Each number is 128 + 32 x the weight over its row's rms, rounded and kept within 0 to 255. Layers, rows and columns count from 0. Numbers have three digits each. The size before them is the row's rms in percent of the matrix's.

# up: layer 9 MLP up, 1280x320, rms 0.0799, rows 669-706, columns 80-159
# down: layer 9 MLP down (transposed), 1280x320, rms 0.0735, rows 669-706, columns 80-159
up669 095:116108146072107047155128164149104154084141108199206151108134156147146141119162127128148164161108149156063101164165188073066116091140129091112127178130186094155124115157130162144101141080137051109151095115114107117138053164078066069153087158
down669 098:095101120126102160158133151130169115119141179175145125148141111131093075071164103157083144121106125115137119145118136095152107156161053109147120152104073105133121186131132220129077111079153078058136164106175120143146162151105134108125073134
up670 095:169119127113151104113068165140113117122116116110107158092121166136095185112134082122103042154081141145086150189153103129119101084130152122153107107151167130149185167144167121113082096156168115089137078149170157133148142103100104116165093186
down670 096:094172122099087161175106114174114132063100151131147160150130120211154129089095120128044106185082154192085169142123104225158121142120153142117152143097113111129166154109108122180126209127114132070145124129127137139103113109089137110168131167
up671 102:126136141073118090155143115085134147106094094160117167089120144122124170056127147145096147143103128160106073161138113097122119154075201127100162138161149100119139098166084134154129119162135106155111046052096085124075159181096157129085108131
down671 100:099080161129158076106183155072130199115129076106097088147109148102117146143132200123114119110149169104110157134112170108128134135102140129163132135132128159125129064169095056116097161129059093107152209172172134112109125141169135121131154139
up672 097:104115149111106120123199128151161161136180115181121122105133134110148086108117169175102188076085134113111180125136190117144110109120140156141120127150123155139122087156159176224119211160150156129096172096096135070122146108115105137150142153
down672 098:112159158093100118137148165094176139139132081123087132088157121083139121071164100121191188110148106093073136160101133086121141105088137096114113172152103131219116125143147095162127114167199143135119162105085112132141115168154136097110084158
up673 094:143102124178108045144145113107184137102136114132119213083079152132127147108146094172170194091123151115124186144090109123120097085150146095115135169132140101094149170161122145107161077094113134093088031101119118116121093143144128092112105118
down673 094:153212144099123132119123104174186121136117129131126158140100176140154160154167114151125181135119126100193137119128133117113130119120117093103096166195105113144097159154147137150104148047164169151137074154134154061101073111137145146175149098
up674 095:124103196112195084145099102113070149091096113143126089220142159106155164074152140116099130154139109131132036196149080136134094142132146143187100141154106106149172103191120180088130174134136155111095126113122094133120131163124161090108162139
down674 097:043090092104143110115125194099140086153064189092152113106152130162166128138102097126097145180169133116159089139194124131103107150146132122152087119128179158094164162083144120128145075128112105064100128173142136115048118149143087106115142135
up675 097:160180146127077127190121098097117143109084165078132159096117147148171110114127177124119133118090137143074120104190157208125161092177167119116073101124064153140159149113063101131160108105154066117099097127105049106107140141128103138133114141
down675 099:122122125117059089172176118092128133139106142150143111128097162130127123138119138107095150102136052132126123122143135134158135137114153114144079132160135104148113155128147021156084088137117101155113113135122112126105116195155100079128115116
up676 109:166098140126082105105087100128109169135135040128088159090150178081122153179166189077152160105138165192101150072109122091175118118120171147165094132153075086152156090116121145126073134097103114123061129130180116123131130110129111125040119150
down676 111:103097108137122132123086127092129151119150125147144181140114160184123134102124096131133130113098141061122088091105150130140133154169102145100170114175115099169163160211167159153147108166155057148120132126065126129121139127085114123089115132
up677 114:131153104091135127172121163096162096174123125183183094115114214126136199101169151165115200107128163130112142140165091118132144114126162123118118162141073150114057133147081127108057133070123128121140055131164066092152172133196143148169098082
down677 111:142123127028162129102089124134130074090148130161146091127113141079117154154135124110175094143165141146174078122086130147119106114166137202179166210105122084165117172128092095128084131094124170073099121140122102123129161178147162082148158102
up678 101:162167173170198130130139089136105135124153106123099126067147183147138159182166148125123117134149157141118132138124187108094132154160118060177101117143120105134153048122141142125119120147087113100152168137127149102113146161116116096178136128
down678 101:142126179125098082127115165097101104138130183182171138102135121083116202144123129129120034063082138150106195105034125164123202142122092157089154131147103145150077096122146132054146150154179125106132178099107114129101132097165148153155151138
up679 099:153113145112186087149078159165098160121094121123163129111132114111110178122164155128115100100087117163097092140167100099086104107071170141087105111166138120115188149134196167103102165162161117159099111061103120132138077116091150119099129154
down679 100:177118111128103090101143172172138094152128099166084125174138115115133097122151148090187092174102099131099150031133161122131148098144099082143107139119103086158121140135171098176100109099065076091133150157158129119137129142131167093136098082
up680 080:127133119108123146120151207033179131098132091178167108091136108144129145090134098175165115106106100138132094145100054147149107173163147100163124186140137119137149088127127134187131132073150131153110070160082083183115087143083145150162062053
down680 080:155089136111169160125133084132094145152100107151124154132179169159108142183196165178103120160123120125158107110146190102113155115094098164116135105122106078073100098142117149181174080131096142124111146135150122132104084142116102137162164126
up681 102:146174143205117128104142087080151189178106150180148103143137107128099125161120129148103173083113132157142144136076131090084071116144132107109145122125135144132096132146129113167139156116131114070163161104093212150108128164139107074116122127
down681 103:121212132179074135132156183144145149096146097088165127122140097085098166086166130112131109145119129147092129155176118158130100205118128168131162097081128147193164135165072164091128172175120111101079134127159128134102103177172071100113100124
up682 092:104149109187134158137115139138125209157156155146178111175095138118155102148123102188100156180138166137162129221158118107138073065112151134084094117149168116128118141114137155124068094118113086120114158127148146136097122163160117102155120093
down682 094:116148130152076106129106119159134069142130138175117132126179108149161160140148140173117126130113118139185127142176109102149087109113093138192125089189108110093077131159179096154117175193151089153133125138119053069083121090111107146120165124
up683 097:193098169143114111167159108151148148133126092111149114157107177136109184133141126169054109174105181158105150097136072145066122133134161102130108171130163105160131149163069144132124142106119155170186139129035155106119146159122178127157165172
down683 093:105138147123143142139110107177106143089125105148176182104149079146142127155168176119115131131119133064084089074130149081120086134153069132124109109146116111156117138103094166058156082131119118137113143128186142111159134122126132126144110127
up684 075:127147089078162133198096146103159154130146110118153092184074138112127183108123189121149106140143093100100217141124073156088126137123188089127167111134183134150094127132133125096164142111174150201057128115147145048150090096184121136108139139
down684 076:150167077087143119095141140154105119141155119094113134122123077134182167134097044171066136162123162156104130158182152100110140124172121102180159142120148108093138063107085151173102147147130149097095111140122070187112128103137093096118123120
up685 102:100128144147157098114127130093192091115084110110141182148161151163136132191142156135126103133111139194140108135133098130137113096144144101135075188124173119159082113118149182148104124079150104109093103157145103108189055097160168089120075151
down685 101:123118115165138119134127118176103168174152172123116151141143142115109158098149115117142083156086139103081143161148134167122123087127180126128117174105163097141153121129135147115158196104108075078161148140104112086124182148147111151050149147
up686 101:148105119114082010104094171100140126142093118074184114160139095135120153193124162092121125114106180155102141120107156161132118148103122069106085098159154101102163152132105197069132189127115113149133169139160162135112078163074080135077109157
down686 104:160150099158101119160137138158135135097112129083128122093205118138121159146121140136167141140154161161094181137030101116105109095097122151075124136084147120131163137081145130151153110084081140129156161092048155110106108062108161130124135124
up687 099:151154109075113150087143122127089142136107109114139146212084196130128082177173141151144086070096128115092143088146137135087174118132176070130111125168125117110097109130121160089182139115151114085181108111144086116204105151125111173118089188
down687 096:118105144125126082108097099097139140158105126188163123143144082089142126120106155133083143109078153081130073114095119157102138122147137139131161124119165137208084079096112150126125068105147083110130113119173121128119161154115087126116097120
up688 099:155136192138194116083112174138093176108131145098144158112097140119154169148154147174124144147133130163104138182107145137112158111098137145127049190140147132124174101100120141114152143143163146131144176152120166116047048080120064114173137183
down688 099:143127131102175166105101125107131132090116093125169172140164174163092152129151092122143128168186068123195112116149166126145075111115121137117143141149131137104166080173080171132165134125136145162125174075092116169142104076153146184149082157
up689 099:125140133084083122083104113071140159104134087127105125147072165103186094154152173203067198148211105109111096176127082152114107069093135100146122171162079092111152073153077172121074140112131146082177059148130133094130148143158190083158109125
down689 099:158148147082118051166112177147151163141205113161099101097117142107140123117175133129095127161145198167105089150175111154119235120214097113072151132120175136152120137061121165136199148122144131163131070120127188154104153124078145112118101152
up690 097:166155108083138124143105073203192083141113077133121141100111135168209130156107139197145081072156184100128142124125165097135088131164185127144158176156087085107160108197135133148136122120187124106135172117123082125164068140122149132119075113
down690 095:043126167110195111111113098101169159114125122094140122139144091173202113074097158139185178118114092123108145102137136160154119117063090093139152089135155109166134157115113143095104125193155170147137170141169138098163156147183124113146124109
up691 103:139108159091136128127121127095115208146115156165091109097153113159170173130191129100111109095117190135102155136159184078195092103173166081076145169123113180138182113131109160151162155088133086183107075148127132102105151152161129105121126124
down691 102:183131141136098098150170135165158078143114088140133134136094128124216102161146098133106124145104106050145131127142134153131143074144162160113124169169084105159104142114099100134131096115155079145121116155167129122153095222124161155143106087
up692 102:186181155110163106122165159130100143151131043149135122152140168196092163085173112170122096153157127096076112147135160118196105102110130159086111129115110119131079181197047145114108140127155087105166081092115114091067124148080135135110107100
down692 104:100139188101096132117091115145162129146156144125202081092127144109156134121127122169098171101129143044140109132131112169116186161121119104175118125136152148167109122041156144112111137115144080113137106120166088078118085089148148074224064089
up693 093:119161112129104065170121124155155181156094090108146156118129176155152130143126118185135115165079142176079098147097073171087164108183160134137105142126096085139155147121113132143114162134191123080137118109146109067105111122163150119126166085
down693 097:131133099139136074194112105074122178144121135140208144140164155167106154118141112124127121187132103097105153105068149129139103108103059130126089113186141175123152177144147088105148137144106151116100142188105147076145126121155115111112141135
up694 098:152181089123124088142055161145142125131098105171161149141088186139092137054136084138133095120180126102093124120132154123127136141148155110137084196150107141093110153123061188127127169163199130087163130120147126149172113106116067117142173149
down694 099:144178164112172111159120131126148137108131081121168110121128152138149163154128089098124071144172092110091095124114162151128071158096110097093112144161195123112107130133132170179207179141109099174139107131129136117146077070139107093168175088
up695 096:116179107159136114143087168131106117146133125165151158142141140145077137148201130107102048071111220133133082102096130100147136122131145107177123187185098101147093076141128136173133152147108137093143116086153124137147075141122148097087113082
down695 097:149136139238131167105137133115140157166163167031099122102187127111121106167145123117137077111080128123130124115183127199098171170088107075158148124072130127131165135107125190121134084125054131084076148085138144162111161129143141140142145154
up696 089:142165146133081119075092113166102149065103092110157140131097134175182104108176124061072153138126184175088108107164072139093118114153142087150133089163100126063109130170104149147082130161186131115139108137119145097151130112065137152083154134
down696 092:163129131184139171177157124194065121148091133099055147137093124163102094151112108148139134175127115159106155165126155108114128086180128138135157057097085085084098121081184121136138110118134110188111122127078168142126111152112184183135179178
up697 106:149175137074174043136131173113143108165125134141184194097154123096122135154111190070101153138152201106137136112106126154123105126140176108138134148120117145172097185154135096165087113106116161190162093151108111108050173140121184134154193119
down697 108:109144141109206118154111151161126083150122105107099083139143129159136126174123198151062116155154145132149124153094095108106160154103094154191170112131124159072094068140158158074127175148150118148155135042087124106108101112058130139165083092
up698 098:162224138154161128126123170104115116137077091148141156140125151133171084089104117197109154138179174101131167139119118110071156098111155070168148138167126102131105070153121132177130179079183145167126099102119099093100141153105170160105092184
down698 097:144103134084109146126165099109126112093160121118154148120091192152109157116099165137140102134150161059117159098088120163189120085083088073129108136147105111100134100080122076196102157137102140147083080183162116109132155077076126108125164157
up699 090:198105119161112100102122178173127144183154186138094099115124125189110155120157114116128083128133133188129165192080116154108126172137150069111113129135154176145100121170128137138148145189106150126111128116101131137098064144140089143107091126
down699 093:104105101125096164162158139106096168119144104118080132175157154153162134134162171092146112141150095177143113157112124134081158131082169102106100108183147124162135191127099169130205096090117097185120092128114114126109103083125115158179121135
up700 100:155121105107128138198108098142080117114134167125137138128144121045123206114181123167150131136145125155149146173157136147188065127168157141121151159108185121170095113141088134108127125176126167114168107092125111134144125195137154100196039077
down700 102:126096089090119167135111071121101148123215150133135114146155138115105140118109133092171095098136159181091114186132131095121066128159109116136170148151195175095157101074150061113156173131084094098113122114106103129102152157195168104142139134
up701 105:146120119159160111168123130114059147162083095180167143130122105099106147146131146199101128128095138094123114139124187133076145092113149143108120141114183136169107123181102109154130145129169130081074124130128182062177069178139097076124125164
down701 106:115166162131118165156135099134090194098150095150165124122113136147117135167129098143136126155207083058107150150113162139153098142141167161143169147115142124075176115118118098179074117101136128203140088132134119114148112093078116169133100081
up702 098:103155143153172128123122117186082088159136107158163144076170148149183170128150124120087156127116145157104078131142084094151044104063136153116101177136166194137149105151115156125144145113168076139159164170115156105089141149112132163220113151
down702 096:128104114116149114123115101077050125120191123059174113122095125122135112131152108096127156154146058091136152079106144138197075123149116128086118118202140139125113136121094135145137042161169207092184168199163149137152169147145101130120149133
up703 099:199108118116168114147082163113175131075122110154174154080115170161104152167177121124122134130116122170140140145151061133050106060091172096096151183154074130183170145153084163084105163109108179118157137161120115127155081132126142130078127113
down703 098:067122105095148126182089142101078115117072153166083123124137155157193191138131105089109141065096128117170108111147171129126105113121095099126153112167117160076163158107129160061112201128105107122062132102183084113132088080146169155148182152
up704 102:107093136164081152113157115150148116157118091151117150145152101184099190105142113145124135146092165148084128106126139137121049104161122094152121129102129109148091148212065193113124165119080099166112152116095067088115130140144165142155086148
down704 102:171181154092120186107127193157121164178093141150073148098181132114115128125131092105158107128121135165134149164136105085109149104089148135200161159111098123155086106094121077041141166130151109091147073053122112045113101128149085166121151116
up705 102:145181187191141156096127139095124176112136152118107096157078141194172150140136153116094138161154171107108116092165116158138105130152113111148110223164113142136121113187192092123081107128169095110104150089062148120139162119112117133155097059
down705 103:130107141126156143132178124114148119088114107100139139096107130116128158134056139157171179175133126098130135120126125153150152159110120118152102152082100167123087160130147125090085153146136114068133084128195149141108120099201140109076132091
up706 103:110151114049118066135088118143182139193153160084188107073127186123094149118144096124161110110134118112087154202105144167150122150170187153177092116153135168102114170142136188130082158110194135128113125142175114096137170168152136169131161181
down706 103:092107148113111067084157153152135129123129143106156111136222080172118142059144183068081123149122108101065134113112141092128072121120163131090117098103113132117122172160079172111162079178157090197110162098140078034170144090146123111142107170